Part of a small language model's weights.
Training: a variant of Muon for these matrices, 9327 steps.
Each number is 500 + 50 x the weight over its row's rms, rounded and kept within 0 to 999. Layers, rows and columns count from 0. Numbers have three digits each. The size before them is the row's rms in percent of the matrix's.

# layer 5 attention value, 192x192, rms 0.0655, rows 118-127, columns 0-95
110:476494492511535366531457459461406521472519552505389484498460473470403501481473505502507487558552518506463527539497562415602451496410544532494546480491509469558417448447598519413440468477538472450543475448550526493444510487585419588571486463466557531590506470474470550432504419563560547439
117:440569533491620399435435489458517483479500512579404566525483555424514505484468486531514478442435510588413557519531486572484486537556571453448489465543508523454498509540523532486450552513596597554560476537582485491448508599510587576529556463495512453575468537526520551542442493463562500437
119:488506517404428616383390491522494482412578463469485490475440411533549477601524474501547470514572534598480453481519453532467490565529424469439508477546525490518473555413522522513434565544505522534440468536500557433543578446458413482471566413494492522419478493479532489442542492476532500495
110:468550532510418441538534542553478504552473490414450530507572552417525439560433471531542466501435548523499522598568468570566434474450486575528519424517472484437439562478385499431505529510521451514449407466500495533478462469472456496504499522569537469442463497498448427554520484482546510455
118:434560479439456490468477420462508338393553503547519445411585498527538500494508559521498482423456426502568506513520511515429546616512498457471518440408513485540529584415451468436547488471490497558545481568432574528552431453516591505546573484593416526532526514476479472576532534478358485502
115:442489510538547452573420483489357476497535419533583495556571465535516527483489398503440486501451488556534380430519491525519448562443442486601480549375554569514514525502548582502522599503517618530544489530572487497545560380507510467478512484472530436589484444510484561465527419436577567468
112:471429500464490521494505548494468440426584525435505559529630575542469500497416559476544504593451578500544585481443575471532482429503478484419432542543475469471499454518515465436501457540542536487555548621438585567539577450556544491563505502458486466521537465558391519530444503432527478449
116:429533481476527456546595594488568538401453495540537517448427458529466495509534501487465441397448513494467500430443495481509512455423526460471492520627535603473462502460536500483574419554541494481431340527587650516474569519499530561481465458554499531536446501527488462520533503512526539464
119:498546549505574528515493575483433431534534567566499457488507547409521411475499480541546471487548520501457527502431458501508586475469397481517431569471519491438468527454590449505464549413461473438497556451453506469511482547520553437534574537482448541481510450542459503601526460515524456620
114:456537420572526500521529538445502402485621454524521483478495392504446444509598603502569447549587465468454540472500515522443450540515577492625499541510563526544542530525547517470421621438553488455536459475460522497502475578508517571495498459519446464423486521562507486415587507481447624428
# layer 5 attention output (transposed), 192x192, rms 0.118, rows 118-127, columns 0-95
108:525461529559549447478543498468386446473490544515422455452451482438419504497442552545448426523500478457494519513509617472589482451541473494555547571562440534560474440525516409537404536457544483469459485514529485553445512434558473637534435484553430557548516503538488518475513496534545630479
106:494544501501560509494489486539511522489502519550463565465437549481537484555446483501612459446492519564489588487504523498488406490429450503425425517521469476507455498586525591542498516492531592484569539509567461492475475538538470544564502452516469445583406504509483565462423534468564525417
117:435481544464449571406434485450512579388498490500454477473373530486557442537493424444474514609466516538459437500483516547389437521530531512477524483512508499535453457410469479510457558555489516435541432486424514493512565419492518467431586551445468533466526501490457489431499401437599496477
112:496494449527428487417634463480536489513492510436428525477595552381511466512515445489515476509478547523497467490490397535561449617534543457533436480560481484522393565459451536467478484505524445539579446446512516561473520516500494566487481451494439571419497444490423468540602482558451462502
115:416522439421466492495478499527504459468453489470555465423578406507459527497484563558536493499447440536475555487544500488425503586455556424512479485444505444499577600410502386504398522499495557601546494591456472460537467428505580425518505479489429500516562569508463498555548498409363478385
115:473460439507437474483457467470451467528548400542491490550573473461562500464473433491409491507436494501497469508483496466595492527420449470473478574446504584581458540554510418495472608518573567495510500583516501548512559444535465515493477546478521380508455552544459565489516429398538620446
108:499460517521553457510509538564551428399550473475502547536570521527515584562541618496493490558503553509520547540489506501511487585527481482456434547554519474576449415474587452486523569567494476477526534606409530575492530421490523390480569454560531440493495524516432553389523544498578494417
109:524555531422540559462530527481557483421449504525510581419428491436489516503477496519496485423494488469387502437539575508546480500467516390589485523471464565471417516508497525428574470629540495514523434541464605556560581510521538463457394477513494562497425530439508561503538547538443460514
121:534507449562559437496450549555408546472466540545518489507529497415543530536494560523433487525494505505508510548549500456538577542490433487456489548469531449544449530431619501516474486412508475463478552528416597481507480554411519447518643525538456518499492515501396484575418427568525481567
115:451518541485597491450545481479502515536588418526497506471470388537532551515586490475506497577556511373451523466516482551425508544574508430584497551487603545582485528551541543451495557478580479445531505500498493443531487496424472538572510498464429512513508450661559465406559453500427598481
# layer 5 attention query, 192x192, rms 0.0516, rows 128-190, columns 0-95
123:461483478495521458517601489544429549504581531504451460499536447489520473565498503448610516471407474474451533492481506568539504422532507495503477580463561554542481468597487496440526600590483524599510503543500420544466471484439532578487478594503449380557433421528531434489457514451455478508
095:454517382526466451419520405531510529473519482488524527562485449421435433510445537536631547474498470590495532570481579634607553373524564471481439454574567491490505562596492495512511532494457537552500475497535444529511431451501540439565485574579480466495557400516500453457570476459509479486
106:486479494526543392498583436487442455455542571446507494473466449448529525488509468501504514413437486453542570461537534568575586516474438488525483611525628476504519542538451567476521532593594557474496490585514447450459476516514541549427518512500440464494492377491484509413471550447567514600
097:463466547586458514566513609489536457521574531590423507499435443524587604538578522551482528538457549494456459467580490477477461578493471406464544629494491453483424490407489415472429464529535554526363553510509480468430529492571502504409604483507431472598464441502419411472486493478544504558
102:581455540565466432609426548528573497505476476445447541538523493474481440486483489342504495488494490527529566586458490482451546555438454422522443495495431482499490539442459595510514441578472480490469526405534441546482450488516552459567516387472480451500405570531502464569551522523525487471
100:597616516391454460488562501517570597563460453577496494538538454530495540527538491484479551567506513454505422460467499464461539512490522453470512536465481513562424485521513457566506429510516415473456516502456528451523492502517469586531520563510542460516410549533499474520484500541529510500
102:477503547494514425481557437531494514488518519506453522506512523463521446429507547559558434411523461564510504599639554544521534431518472460528471513395462392590456498539420481558547525491474576578506486536411450542559462471485512485457513543458527552549541520552465555439466571436504566552
106:606477529433345407489494542460525444534466515511540551501533512545510508535459456484431465477552522511596504499356410516501503468530519540493462547500569530464513438425507510518569522364536529498608521451500481506469491540498555472548470567530517513570501462547551521549517475577540407506
103:502499462407508503463493420549440533483574559616493434484471524534453546496428487561499504500583493446522521503328439525430436516543569554484573482481518555582465504450495579487511498428481563469631487488547545485442573510475522475497472542616537527488471417533534431521493518587506521496
098:465633437522422474565487482508573369461469476520478584484512476485388565461506530432460434592525525437557493408413430564508476546534547455457494559543484448532520516467500511478467422554437442567450498437425467460449512551535560506541444486577438438408494494474446478490492574479537468461
098:562535582543491445384547594439519557489498547469478541476596496410568517487585465537546519441494546563524482523594506497524501476488529577510436446531463369529479493522545507486503515469527392423520565523475583490563439438479398526476520503574557445483443519577506565501428479503518468492
087:587517539543335469482418629478534497477505444438484519530480418585485560425521515462464558472458526593566549498534461531520537531516514500521455557496364525466456490626649509504498454561480475545455557532505465581516459414569513508554491524551448399540527500487472527545551463487455515575
090:486525512537470595468492512454513563500471492528530568515576419542560425483493526518555487453462464576449433634438593504554453491426469455570466551507461378531454514494524414510508504516422448456463558466477557472465444501487586588559550434455593507549469487341491487540448533492531491550
106:528569434461389491516624497482495536543503508518423443459520535552535523600508453560470427447424432414517473484408505519550525453536471545513459540424576498562476494455502493480513429515528423499488483487546453582502497530532488513497539487502383514453514467612477579420508502393563429537
095:450521509555475476491509595583539480506481516421546544508513508488517519576572557462507464409510560543582509498512455535482556435473455582523545488469479550563578474495623501454495511525404549463488471497466487558550554507428536531380428502473487532482472510546484485504480424544521484530
102:462477353455509386536559466332484589462511484539549456506448479513457451477409537505527523463584414428537383504496529524433603477481512512485465570462547506459556490558440520478471530516507529543544590511512391506446436499458537487569473483518437489475575425572466488564478419534501486427
106:501466506562471489424511462541398505470444551505493542564528515463431471581429457492516530531553486624464545504419518592516578442427542486506489359568498535411509545629528396503489562515482444534560498556546457450544399484527515456521521506529507506488550414531479524531546507480513565496
103:573583548464601516458447512576558535551484512468475451527539547504416460471424479492489478552491488549501544540468524418532461558420568464514470513546495488456541543533585548508476468537478443538511522518590554463461472551531441469437519484600542525517547589609452448505545576571537450435
095:456501426463527359401529516494546432532493495496469508502420453504398397486447466449579486460548438596496566610427538521544520490530563510471519383541582489538532551589561493477469560584491526530513526466502473514545439483473524550460517598521544497455504487552579513515535535544466503508
099:465459531584527334450592494557459353497557527414524466464438511442491502521505484489467479464471511578454568546508512578539535529435452498489441528421496464456485553554511488522514534601486513507404429518480410512490517523488506549502508563467484539529478377549461483448478511508507430593
102:617410526515553544541437506452457417484372449507428419508615528541490548456476419475451593542532526521521519476555496495473515550471507487386407570495465571474476526491458440517478472557477386515486516464507535439516479595559450540558548455447518484516554493472476470507607481560558480431
090:434502529526503448535598431527470473466510487475511534423469492548470480505491517541511470407406468546443441482487404584456535492433423538522448504572502517489503506585525458461524430506516475484503453550433517498511443475455415549548435461614415479467410487478523498510474423468587480485
102:454613506494502484571400529470540488561476496538444492480516529470478464390421519516572464520519488495469553447456486484520474615554491452462527409506458577651572499547503547452448514531484429567463541383562585546549460526469518451547469434475560554396500550510546482533528512562446533453
089:584418536592393421490472688504502442519476501450454537564461478541475519442610519487424534472438483518461425592577538525483510493573465446537464512485446492389451480550537435526496408534517433491424488522429498500539408448464472455559584502496442550558603492416418425519535499433492559551
095:584529366470514477552478557457462425488493495449434452520502424485500508474503401432577543462411511509547495535474577517520561418561499423506575571452496531465469475444551549521494551497490481470468485432456479471517460531529523449551547374504507417545497446523482526639504499429428486426
107:534416560535481479429546502465520488539469525595483516539425574482500571432474553437378492512489550434498520471478519533479518488498434494522408522510538542447462431530487459521540489485571516546530544639438369505462498450493533434486605526470518420514408506538480443471475539443498515496
094:370517399518573434459495413593512567504567475494512542407469469488552435418519433381442517529614505481509526492619552453531461399485542528524525433493497469504465480528505487561536500473414599430561460513501568556491475446492543461483479432537540512496449449541553546529503463523584459482
102:443506462523507445536515454506536519505522404488395529473537551548440531451600569548517545576453562545542357444422507529540476494516502404521507489607483531394491488441574496504487435569458495528409463468545457491476603479489368584567576484531478505511547424477449422513484491470469533557
100:498397503601526570575604489420495439510532452464364521418477473531486629513466456502355508488493491468464483459389539508528470445431444485541470482521548436448531477474562491532428482546446462463526464518478524533418466518421548542476553490575471466510487568554520498506485497490460515549
100:475444488520513495535492527565540469529464579399487474476451551448589466533573576520435571459576477525486489479486517457418487441414462548580414396530482654494457481423462490539511428562482482496539491469505582444489530530508519533542574462485539505509527571557435507478479486472498485487
114:556466457428632585564499461383502564484465497562448580551564500422435454565459428550474504598513470474580548533491568491466494537533571476509450543540476483500524549612506491530495471547478506594488584518542579523617480464471518545563496500494506507457452519467449543524521554605519533564
106:604484419486493618486529504436460534566513542552536498503398443512397544492488530528576521469513461515450531446535572476435564474457511461544520524443525569514462392461507558510487553498551476499478426491551479514495432494490530498512525395553536580522454571457516487591386431528559549400
102:509532433459490458563472395489433478460469467394486549599446368523503500490586466503498522547576454543476534465533463511403594471552456483567443548512513489541400406524551525490455456527519500497398455462466546435500439457421519443482452554447450575533548454427511567514522472534480471483
106:538417513441553575398475463499608607484585433395529503506531460538531459443472421606517448537554548464649588518513440521486468460461543511502521577530539499497462481407518566491476610528531467499522435530390506467527497474560561509471506604472464567456617471481474606524462537563470580466
105:482513523527432439494487420437521447482509554518539491520463401433539515429378611354500466558567436471607502434469514390456500466522547478430530454481510532485579442446476447520452481424485481464453462491538568478488502534547469400447543502475492542517488455586523476561462531592491589455
101:506378522570516573515532538495441544504421525449508508510431477567497452478454473623492415512489531498420466475476442648489522464495504536373495503539516485545427498486487460477534467490450597532457516580440516404432526506576483469527476490505492520462484495509491458579430434464568533457
095:618542526454508431357562519521576533588482539457515532507429545434450621498438498442562387575427528411518439504459485441552509529496465479581549434508587511492467509551513672525519487587499591522508504500424528519453518499447507437518513440461463465501440418405435569512489507513451539639
103:467530530575535499508393509539560491607513463459475515542510472459477459473437519559416451497464504425481559459547552429512464514475494463406532455475474561483442555526510516479573466490455516477440510392475516452416471539412460574464464441431487476496604534463508430505540500471500455544
101:597539533580542465497429510521511525506472525550519523402525469504490423497578519563449505560424483543525551447455453501518619523576504500462500455470562495504548504450530575504509527408445415516464470539475493443562468539425437457464512465444508522444505547446443490473568431524520506561
111:549534543463468488393455486565548452529487536450501413510568493473505466478458528482521546471485428571465548573511467466541522484541517480613552471563410499480466462525491510514471522519466477578520538503513510523512535486571588465547436508565473530499639479460528570479488438589457502408
110:524582434501477513499539520557410542520444528593489448511421506500517514575543559536436465421559484482561527540517543451442464473542510500555485530522544487580570525504443440471461428495532480414504493492498408427543491505538465495554510496406483549388466554479479536487578405413487482551
113:530533428588435470463506624525623476538612506375560536440507503515503514489586547476477503486459474450503520450596459596547603497482548501516465484521555477465410420525470541559495411588402543494470562470466421516473462492603488491549564532572488492515505459449400487572468508532450495508
099:415532392472454468556574541490467455521492537627458462477494534533585511521459507402498418509443525494500483498518427515482426487482532523525538538525437465518526597464517454495511427568473562529551571504472554575538525486441519518472596468399556495499571459379499444539530515574609449517
107:488545528488452448377513475479489530522614497585597509506496474461498410503529453511526579477504413506516556368501522520459538458487597483419500452550502539607485480461521491444474501441548376524528575585535536498525462477504471542492541503492510447591524529492519449509539480458435426442
102:507588491512484515530516449529571506469447371478585557458442512497453575515548474524426496421452468477470499463450437435445460535515385450553508621513417540474533414494488449399506556471527449553509452515518481390504534498515491620438612406524477579455521435496535523454490512487501502493
098:544476441429500454507565504558492538538517461455562528471586566601483502398488505422508545610484427580471467497516435530447560557431549559457492500539491563533478435449497488519408601538418454579529523493493502463558594455491388547555549548514515546523567567471529581549436534521502498444
115:458426589527467431453520484392531509480567485590443513525555517502480466541466496511508490520482517461423477517533499430514497409449469449447526566444456499456507491460496514601411547417596441534461420470481474503558568588515390563483405485524494599564561538479447439524506562416506538548
103:520520553519510404406494571521461513484492588522529488454492461477503508524545557397420473510571457455501505532533423470470544635469517468519477542519434496565442390471444441455469479427447487514495433457594500538501564583505494454542517499440612532471526448549566500469439522511389494437
104:552506434553506526505522389439502483522472492501492536575577472496488443569540590491489476539542608487484450523416556534439565479556488481442498452456478410555485553449503456528480461546586578561554472532420485487455498438442420503498473494524447530474557539534447388517545477454551443564
101:565427562419453468504537483521499542516461483463548398491506513593415520560532454518515484577501494566542435554452615515517499536406485498472522493546517457502568476494445548480504321411480539507467529510586478558457548526514591488490503526474505497535446544532539527548538441473420474569
098:578540482435429666471514509325519435461477506523442445517417510461533677517502533584411532545484493492457482472391531483394449506541522538483450541508488496558533477461496520524498528525515485484539588523531516502447546486490531469541593508448420585501442567491469451542504497486548545505
102:542474544384504559446524506557609568534516420512472443493546519502456424475422465399481475552499518442489502526479476510480505437463474433520453620520491580531420512455568524385598559488554521430474527637518526515436546521588458513465471353426514429498425480446603407440529493458544493560
099:545450384484453561516450526492462469506531465433549563517550479410465577497491456381530498515487450438471558498429477491499562548597571491434445521625560460602486446491454460485483428463557538481499531462541421480416526458449526524543455420468508453485485429411515474450504471514421463587
110:500463558542525515597465492549479650478391430563491490466512474511475453362542493407466435388502570494482495544528485455530559556485443486458498493482471474490521460580471603512529555438463576510509576414546471535621540451532478458581530423546444585483504456565494462445471502537417429572
109:471536571514437570516528511490413535463540504583456440463468394621455452422488510517465591491491492498546478425481597538524541490561414556541517559535590508554582472540472487461426499429533542502437483575501486527492456511521499510566471548494500473561444384411483467512463481316466461560
104:654487515512523536546481496646409400569585441460458522491450475530469440503491536547476497449500580572453479438419444448541487401516543448500548477537438420503491399454475567561506454520496478505587539468455492421470547502434488491482485472597560497453521532550532492560546547571546533495
102:623533477614434424525443373556590521473587546557542562483550588373526473482524501384578488483525402545470484521516590446507588526466437485461620595471497498516455478476495497578493509424487497541470480527520517443538457440547590452464528525600501465453468554545473516479487549483592501570
093:518465415540437563499454527477495617446589618466468455499461494503519545481509416529465470541416452466560595470480450460525572500508479584497571494419564591523613493487554500575493500489507536459443431528448535463515494528506467485432560420516424575506521528517499367435589561613499545457
109:480515499631446600428369471562563572467476455511464443473485486542492530526519432626467480554498484511487544530478520623558535514463503467491474534513447490467437511488471496518606525505479419467449453486566546485507513540492439472468433422581453542489510501480486529607589450479528549482
104:489449517585553552578565515543561514486517546496561496568580551388456470446525456485430543441503493573505436509561519493540457552465494521511518372538453568607465549520494599500534440561426496529442573539498540570460421463526464480582483549532522550473583478570454497509386525559549548523
122:563601390427529547427461488453459451417477449488452468483525496470520530533547419453414462468540468469555441609523479445508551457500513494552427622536543550418447486470517471482650503536480547520526559494572478516473517493495478526563521551489465412551586491555479502488626566545564566553
111:485530649496464593514433570474494529546445586489557488491463492517501538604515486445474451548491601521482452501473453540543584563525580457492428522440543506536485548539534498463477440593481444444513484473547540530449536562477538516548401497522514483460473485468484481582525484461503402486
109:488448452518480484482439537494554593614522560506449507510415477420498484447546477501548483578458519419441405563432563425585576431584471488523534574518560482484475471513428500436446480636557512507530459539521477545494557478435547501556538477349512486437614458528502514508509519528478491489
# layer 5 attention key, 192x192, rms 0.0532, rows 128-189, columns 0-95
105:494513525528544489477449467436533588454546540485544477515457429551458469505481430530488552471502447520480431572479454477604485437498499528523476501495550487524540507561579507496424501467520432483537532419456474567455413412513524449535656514470472503433508381510452587540565529499615591538
105:570527609421503459671491615540410494532440449550559457490449565495512571537585488469391492456457538526454466529464450468458463500492523484547544547505511569422482474474457509480469554483490511492576460584490543555507532500517629551442537449480433462479507453476486540460555538556438553560
093:497559489449523475418550526510556503512484499514462548514421539477399573482478485575561495503479518471531484450452537385492479428574495480452405482586486516418477483459384464452435575495484556460424543501569472527489443521509583644603481474414519556492483571501453467528473521488463523515
097:572439476484605490425533596535496497543470474593515496500508564437507487593486506463544513412481520440474513548467568446514464379485514543453461474542470492536602465558414560488552468477590432494559510533554534478499477383472608507481439438423561591509386568498576575540584490490540431517
100:453453488591478492457473408459588519512547464602498576443525460596535445406526437538489485480502508414439539521579468567511442567458442441597499461483479514579420517456562532558458501507542403558498432499484475482553561508500452549481518597481465510553501492575571504486461459530552511473
094:528444520588490551607513603524481534462565493491576583537435492421510547462453563497475510372541507499531551430466458521516504409543543562482564526560510473457509458586443549517424613439511547418467495551505560532482548404467487421501505547482528501498515396456487503469535482514527500563
090:532367438450512548492487436516485507506454520558607522562474496497531450497551482399503576504458491525491490477497440589491504498413556563547538539485484433417453488527510502507599492466478555560470489504540508482500608499565472418463439505473560571516554598423477515484547454499517516489
088:501543553458422506391517518498585552502520471450415503531442533527445526495458466543580600513471551507551455558472498471544472529528490497515344508524537406584515453506621411508502415573511528447494533474520506541432526508514537473518547405447432452468449477493416522532502480509454554532
078:496443561486550558442469524456604534550528451479578511483576507449488454465467546418488457563477507606468526497463533524535481405447542549512480474545590518417521540480558470569530469393529546542540563489530503392508578520575473500475519560454475515622515548496513452551509542522532461501
096:537558466482564513588512560393509521462509563486483430606447475564427473523475480547533569524577538515459439517520483550538488438351484456479521489399513491471504544502457491484509569552498541448553488426558441548560497515490465464485348472495469462474482500399480539520432424450462492546
098:484479577454479462456542445480473519492495534464461495527549634556539515467494436555527487638502487493407436462396614571456547494429487457489548481597506542478509489506473431462405512497446472429439492494565524469528512497414547567477532500458451502467606452508557503491573537476548576518
092:511549424579480497416529520501571470524450547529431525469433399464465503543522538524500525499447498442576561493440527387439511516595487393499470496430491480500455488500453449501480408517510474490449351565525542484477527486554503446468477485570469445552508488491496469452559463388392415521
106:520606457497421515507617472486496461544572536568582437434489562458500560467495458428525520536411440491534400470440484437537451460663546528491499506499500540523494495547507503515446524514466531539494494585439486527379468491559478533466546507485491456569497460517471486482404458391505428440
090:520591547437574527578599487421384519542479604468495495497435504513563552455510482431468449503479515479591510499484404472566462502505471504493472584556493512540522496519435431449475477465475537450468608565478436461443504485408554599510552505520499439523505468539557465510480404438507518421
098:509555510618515497507431467550533455550443534525515555545512465508520472482425485506507418450597513463511547513556463554607540514513487484504566434568534446490489563491467496495615489558454461475502509496555563510552451498494465448530372549468511439451497536596531502534542485514452487528
099:532401426534473514561414575549470541567555401468503580486446600458544443477561504511483553468454572522548516477556460406531495424495480566419494458451487540392507535505451455502483511438498535509556504541472534506500464517508430578521507499496485407530478510452399502450426593496548471498
099:524545531457498395513594558534503483573507559574542451513457590425495606464458552461488484406383442461552476505464489424511462451573432514532496541596503495482485466475433518517442467484461503442437568512514484571474465437451593561570520635507489540504477477536541561517444548518462412445
125:540576462487521501434631544423526530513498447490517424477447511494533486521481481600598533454452429527469585630645537468494482450535526430488573517491598499486462513433500511456446436613442497511508531568520468501531486564489493578539468479498495550434502476480539455624572437466501482483
100:500513581436519519673561612506407623488527576432442449534551565435430572447476550518416464566394472531512492448481481484554501491506479489472542517425508487513536536552461444460497470578487436492470542508479488535413422499492508532531508456554530488566533418461435552515465531465467569468
094:570449462547505493497531579500525628498505491521451449465368520457483574489515440551514559465438565430487533454456522462573503463582453510548472479554546519527408400477525561507479540514503484439531568446492389476604436507550538528658544490477414485542487474581428508630498482492423490532
071:485527487564353535531416535512557420490499486484474531456513463584443481493527534517446511544537511518495532568477511519562432596473449509518517485508481540487422536398542456457501522450461467608410560463539570510515492518487526503433507445523423463480454535655522528547496446487429535432
094:446512470567429525528555513468562553544526575536476442448390526493488538527502400512502502508482506431510472408433492464536410534576505440484543487504487525435494511524428506530418528493547473505475478540535482463469544551524495554448509502416505488543554500522456511472532540496509525503
089:540464536570517599476392468467501514506501514615500575498449453619489376548561400472527526525534486518470546485462481658500531581443479534530497473363438507511483510497508411575485454494518460551549474458498485496515529496523444453511499549654502363561477555517504561510527518535547491460
081:486567442505454488505542592525450556494512468470394539478484590426513613524523409550491437544447574441529486453362461448562495534612539452536547559538488422585546425473483547419552538454509554448447524516509386554439418517534585487562551518466463496469499476529503478496551489497452554568
089:555584459527413501397513489465538396444472437459511450558483478519448488466485568523520445463442459441545437465544430526477519444498533526570468459432485542481462550547583493490489487521492505607465493576443500391441442495539500403559533380558344430505490555534415445478532469512521535513
102:427490625489477414557506540486469537539484567397513501495420512480536594536499587558550459500447548475509458505523521447431515453622596519511508620631535526444464504453506529482526569500467448499489535555488511481514471508495562490439546483436450478512532473445537475520496464448491526487
095:576382425560446447598475498423482463492394463510536519554499432536499504524478589523437452563547476549529503547482508508507515513456538496490442553483489480541507523473436493509627494560486469641537481391568539520505392513505525569549466548480469466426584624613541456418476444514434560561
087:531489497443576496533532520457409587524598510496576506572588499525522444498471531454589493434594453525480515481429480581415583469448474512455433499527448505594516574467489487574462444480477529442458524517485442481508472373476516626517535496502490439524544524498580523479527491516609556430
100:530623483464443475529506531470504533447492427547579426426481478514473478445505560568488643477565522510525492492465449504500448445499550458498500369476500459560426470514549529524436489517495578440466477500489577492522572468589537507479510477528515483469571424530474540487485458558441523543
100:506495495444493517570507453570479547502592516491491490483434475505528527392542571540501424549518460526505480396586539580434518500440509479490477546426514439610334524356532558531576598527512458565470444553461579512581493539537492546467493571497586577517461526470415570498523524499566490471
095:487545605538545490532585474487436497572443485498422479473527573490488553467516553541499535475552537400485486591621529435586541493487547493471473428442511553509449480444496508534399484480509441549512495526516508580587473463409483470499463453523495462590487468528480452516690436432575541563
102:465489501451486599586569599457509486506480490460481440422503558552538587499480546474450574496444472498494506451531425516364523472490609559494524522443504482421503437542567482514536521485563531552512519554452537640504518486533602490450503531479541453505480475543486431530500460473524526457
100:496535431512527557478582440446558452474543463495497527452557510553488478378562571496510505589523495462487492461500598406481501537465521476483455460508422483446490528406486533541520564501600519487528450511563504556561468560518471563514455572514526548471449534465481449508546535526538610475
099:545508560589454498546494620514526594535425509520417483539490466539583529515546540416539447425494601425526596498491471524502451432468503448508435527428474429520466579488484497471469419471500424447493513473531524639529520512498405486514503444458584391508512535512570485576546517506482508432
093:557514434432476447477514560471467512445556479554384494436530421411522574480481476483517358525456526386380429493465493472515454527566506525474554516557497568571560439495565489565548446510532466444453463473634503401503439493419502539482465510445476474509497504517469425423491430591551551528
105:454515556442507523510493544452442451524464513450476479450449433564574546449445540517454512487472527478466455458418500619455453446557482537506521486561506510496452489453491533399450467438499445486638422531474484492444557501561544560445473493506369522484627479502525511395524449487532495405
091:509503502485632531582546430503470452464512534489558512427449417524488550449473548466566503487448528468474421445515470514526584575487518532531506488477538511374582483514516433507400569499555500537479518503570451573492559525461582526477534517444505551576468512448546562457602523477438519421
095:478510507493444502580483468520514442469506463493463524445458470543542514463480520510456523482566502508441444500479441454463433514521564469494462543598486558554439533506495438484517475445459520538494464499560503428492562613492512499484548374539533538497548523411507450530537518530509474449
095:505465525537562419579443473481541486531484445420563459505447494493605589420510442411507531518517446500503531530561611525518566472565463496520422611545487542432430433480495476489474499490450454495517454444487481439462624434559454440553519453516516504537327431575506524495568551398414444430
103:485550559535533493529465542585458554563476529445471484559602473503478426571518466448481468526493521471561482481504491460584544565501521470438557525500428520548477529478506498518477519492455460529454475496423520602531412550534451556550536459542493473392519510493551415500627519394406550454
107:540488412507574538468489482369549456531493441511572430616437485417518453451458522420515388487544411447545514573533528460511526524681548516376517505568458580472436547426497426483479482435476585444483446525523457607595515464565477538542508537474475467434510515468408513536565513481455433455
110:449504447490572516497454469550538409477544480386428487646509551543432550478468494454472389449475560434584470544453434526581525557465446465486468543490576579476536527471485522439521468442516518458456560492449561507499473521421529555529541504482446550500595387553490520463399635562571475478
112:609520405469398513575568615559396485505522499506475418510444516566478527470431488429496562472516505487481468511426528491534417459551430455526461517575452427549509420498405385520384396520546445505465486550476495526520545509553449498497503486435484453443540518442517493492504491471431478425
096:453498498504574493507596570506430532480560493521534484510338494565523419464510627487434447520527449507599419482481544458426539424436470477498484361478537421573451499387492478444438509460500520460430440561562531469472478431575497531553432501542456404542500414485509485481508489456526474462
097:543446483478514402569454535529433552487570362470440438527497535570551450539501475538498336468480435508452566546544523494539603524517376520516545558554483428651510463533552556509503624478587500445454478512531473473522518443513425491447501482474482552519518460581493464475550598502474485524
107:514436431475550516559503535585475490508516523424428488482548485519516439395590472578456521474552462490507463465565538513551564447488455416615521415492543507482464445551463511500473500513523474557523548383526434588622543471429481458618492504492499493530488603504406436559536553560428490487
111:439541412496517328571481505480481452571492519574553580516489492557478450438480519581430502436518457453485472506482593457506499548479544549439381409519486447573468478546474458585513485544583375492565544486493553486528519483399586532485488485503536550493565433460515367490526492477517464432
109:410455556424510524515436594470489631501435611539391489556557491450544436447401432472571475559473576458486479422467462529573406462519541565492593506429559533573540519520465503537481502495539577520513447490563513591516513519501449524452516518458555579485511584451488482469491511483538408513
102:611578475410541499554492459561476615534386503598582516456531509474442476480509569477546549556546527513492461477435523422478455557546596568549514481478554419550469523454429410394510506547541490427492536534562466583499608464459534506526446495532500448456515570419547505522563468498514507535
097:539536426521503445486516529428416596475423523545592435523545496471457577420493496501486429561371498527542528458513496508467538604566465520540481516472460362427455518562583536462525462477436522525541545533582455523482640486528435551466561451526423601537510420505501533475468535453529518599
098:513496586448590512423444540496537483538394507398472496449523462442490605490548508568440497501442515446529593479414574508483496472464461506568482460450599543491535447468441484569592525500502462560518502492427525508492511496438561504478470631464504576503523427530531568426553639514533496547
100:455482655542526453502512552635576429468550514505486553415428513461518394448518504522510549460528427454546528470570441557497528581501522578468458452529529549415467472559550642518390480576520539495439511457448557509518397497520515497460451503511489476508490489501563540539541364484502448512
106:429535544492556532534535570517454427541370593560527502480497509486548517535501578437443473544521552526528477504416370478537522505554570548524460562535540429437492411482530442517492483556502502449537551512536442568451486425495505500496569462460569502507519485550515448535505484502498502574
097:516529590454575497439476516524494516473468461494509437461571551542425459461448469537482501465488491478555532571535437424524512527525590478564454520583538542553545484469566520500569659525506608502401529489641512610428499492443524503515496461478546563542511492484509483482485560527530566511
109:549460487535467459490538506558432476578532500538540506510508519600521469529472433463545633481503450547413435512628483413485568409497510614521460539489472527493443515541502512479471412527463547555478441527452491537556489523599509536503479561454511474487414544550438522485521462545471525475
095:505457511507551556543512553460557512421448476480508534618440528448504419405488521508565450556425576482428460492435409473506560454475510565488509406468521473491421536533486490637523533510510610524473473544496515555489446515529472455541435524490568579511476501383400495557521450439518509606
110:473636607602483524461479505326535477475557498439508570518543510529589518459488550462543524444539483545570485496412480506389577518545451522479522563508534431461460537487602480511511503413483522428423478506440451499482410405453455516497541472461527475507405626472544359466593506496490564527
102:534587498574545460527537576566551608473534504545485443511519474480528482515564514493399500428423556472459498474422496443430529567529513461440456471549546507524509415602411558550469558521498489469426483464524464529530510473444502552437513543534521499564428528601576509480496482551479430398
118:470501510593525571591412524354476547499502503407399646485467459519566493603482548508457523460420485483525487492536484570513446458534490480399559503561537484486443549516546501548500471524505482493446514442438574481567493485502477558502437618453579521435551424578460453512511564478611562474
103:464454380516526557531593499498493544560479527499447559646533491454521359481480564469458573484531519501542528477518512504529529476490524484510457518505528466554572506478491501572577519469434584531501574439473465528474456554525571436571421613501505361503533508461476461487480456502541561461
113:475559457441460536566481540545436531487468535510501451463456557487565626404492506506479474482444421515452450552412483506404533481561536467542510551429474549457504462439450486409480489427551488500586434545609479391517586468561557475462602475532526574466456490576503502525539472531480455503
102:412497622473500564363350501482523427493471600525534448530544521503593465496499530491505516455527545451539516443563550617487547432476519605466527543509470522560496456532458529494555471608500439534434561398526468477526480498511474474486478515452594497531502512593486503424454399426471554477